Part of a small language model's weights.
Architecture: RMSNorm before each block, normalized queries and keys, attention and MLP in parallel.
Training: a variant of Muon for these matrices, 195M tokens, 11011 steps.
Each number is 500 + 25 x the weight over its row's rms, rounded and kept within 0 to 999. Layers, rows and columns count from 0. Numbers have three digits each. The size before them is the row's rms in percent of the matrix's.

# layer 5 MLP up, 832x256, rms 0.163, rows 815-831, columns 0-127
101:485527482547550479493523507496509484490468472495499463482489495500473462488520495516518538523471504459454532473499494521501502482532482464593493540565462553501491514462523517515475486540485500540504521511533488492528483474498474527473474512485481530507537502507504514459525503503507497511498500507472512517493480530507520491447497512467529515512492496470469514498532516483551519510492
097:545474421495490484477465487499523505483481488537464493504521513498527509482502462505513492483499466529516514525503512516493506530537473527558481464496562471501554495529545491488507483505463492497490529515521460498509501511519516518527509485497480496494482487466479508491465472460513464486521469510531483486522548500517548500463505495505507511530466513491517454510466499514429516494483
107:495482480486486479493505518528492519498477483524529524521553490496515489521518503487498488511507470503454485516515460466503495496542482483511481542523513484546505459512472502513471472523540504493522525503468500481487485491493482501471442488465530465495468485537455494510485469437486504489472474509518459523497533540503492511484462515486485482492465455559503535511511456528486506495480
106:493466502490509508522508476502522459479462500537513538469501519541476506536459494493517531495465460512492474550577527503489541474516492465494514520489531486491502503524475485522510539482473512489511489515542493472495518511483475489491487533507492506522472474488455481479496517511500468504518485481493493500473485528486481479470480507460545488458504506496488531515488505480510505541550
101:459499525532489480497495556518512491510532483503509537451536460467500493501536476507538539519547513528512476516464505541506503514489468515479514519507504486485504446525464492523508518521492435508513498465538486556512479495518481537471533503498506511551521483484486481514535490487504513486472458524507456526499478492546544538476491443521491525506518523516454537488492509519458458494473
099:539480525505489540492469461492482480493489474532484454494515490535479504474532495472528517487494522456485490451511468482472506505500494505475470496472579486520488518497537529502514448501504525513481500496480517527502496512532499517529499492528496515461526458500489497500461473529494491507481536530491533487503484466549527477535508447461467492508508474517528475536474510505521467474475
098:513532473514509503484489488503494551470519519503504541541531489489506437504485509518470476488494482511501505448468462517502519451492553490520515443483531525460484484529533494559468507517526485503483481507497518478507540472489464471506501513543512496511464507492489522496487501496460488484476508492564524507494505494493471469495488531488542504490474517518499542484494498513449494517506
097:525494507484489505475483493500488523541504480484508490537481551497504497514490507473471504472485539520427494494546460513514486448484506480539511471518500526532465501517507469479458486549454480490478509540493492478532449487512508516496490486508436565560502518522469488506474543520477481489508518528516484507458494436446482505456550509542524494515513477520516471463508491508497488536521
102:482473532462531485546500539482513486506494485473568498496493477504500524496510498494541519503489513512535479527486538543506485501522521505542531446529494461469484517495554465509484517485499490481528491461506516460497560500531459468475491460485505515518517496521522521501482506538538480497532534498475502524453513486513514495505469487526514478493477524545480486476502479473506486496540
104:529478481491481508485495506464537467530440481488461487467467487516493478499529480486505464516514488501492533485509483475566505507514479508494521521500477465537487506477477490540501487465497441487500496502458499544483488538516492512461466479478507499501522517462512541501486481503491472514508518544493500528513471480472531570517506502481445489490525501485475510519490502496485456507498
097:488527503484525494534506510512448467541506480463475504528507520533531501440472505513478513481506496494482504500552498506510496508470495504501517499490499505507491461463528525505499466537498448507487499477531492505504473465494503498464496491507469509524472471542508508533502526520468517529516518447476491451494490506526439501549484466463515507497467487480480447503513446440475544486487
111:536530517507517487508482520507459459513542510489484494511499513527495489451492495505481495488495479494474484465535469489468559489484496525531495520483501517508535507492486433519511461472528489490464544493502473485509495470507473496503481487521461454495509516489507465495520520524481483483493528498554505456492522490502521518465517483469499444507530514526483562491514484466493507505487
104:483516511545497509508496477474531515504461509498470465467490534493514521524554500486523484469492490501535496467499504507493518495518473486497558477521512499489512490440512525514475443490498506547553494489466506475498465517510501519557525463438486499536517484481490463529534524500537533503461456495441514485510495507497505499467488500510516468481503483512465518494512466489477512479488
100:480527541510512500512532506462496473469540542516485501472526497477507504472479460530469467491509513469498531483501485532562525508484523485504570516479423525568517509480535472499536467484501547504469533497512494502491505448499509529516503510481498515431491466485499481482534466528504474514522503506501481533505476508502476514443517514502475516491498517504504486523479454533502459469513
113:501515474530523487489496529565523523527548505531478486523495509470531494470496525528476481500489523482522530490517535531514495525501488511559491498472504486486519518533515497496488487524464492485499545558494497481501502514494481495484524506526479455500510498477482526499498517486456508523525478500520521539517529506506532528516515447494468473519441487528526531502522559513476480520486
095:489481476523519496479456519480502496468487513525520507494537489492521506510483485495485500498511474490498501479505481491523515508532517502491469509521509523493502550474493512548484471518524511551486488515508503494498500464541535479511508510509516489521482463496517452504548546513521462524470504456507492493554462531487474536485496532515475525506477504473492460436481470484508508512511
102:487476492499504499542484486516440458481503525490480523512476512474492482446503427492452499436454518493448514490499525531448479539499585487505525524527498491473539474504503485520527532501480506489496528485460554502496512526528501501563525495461514537506541476510532546529527511522508500486493545490460514452456520509513491492487505475482523458498500501532528474520475501471467515464561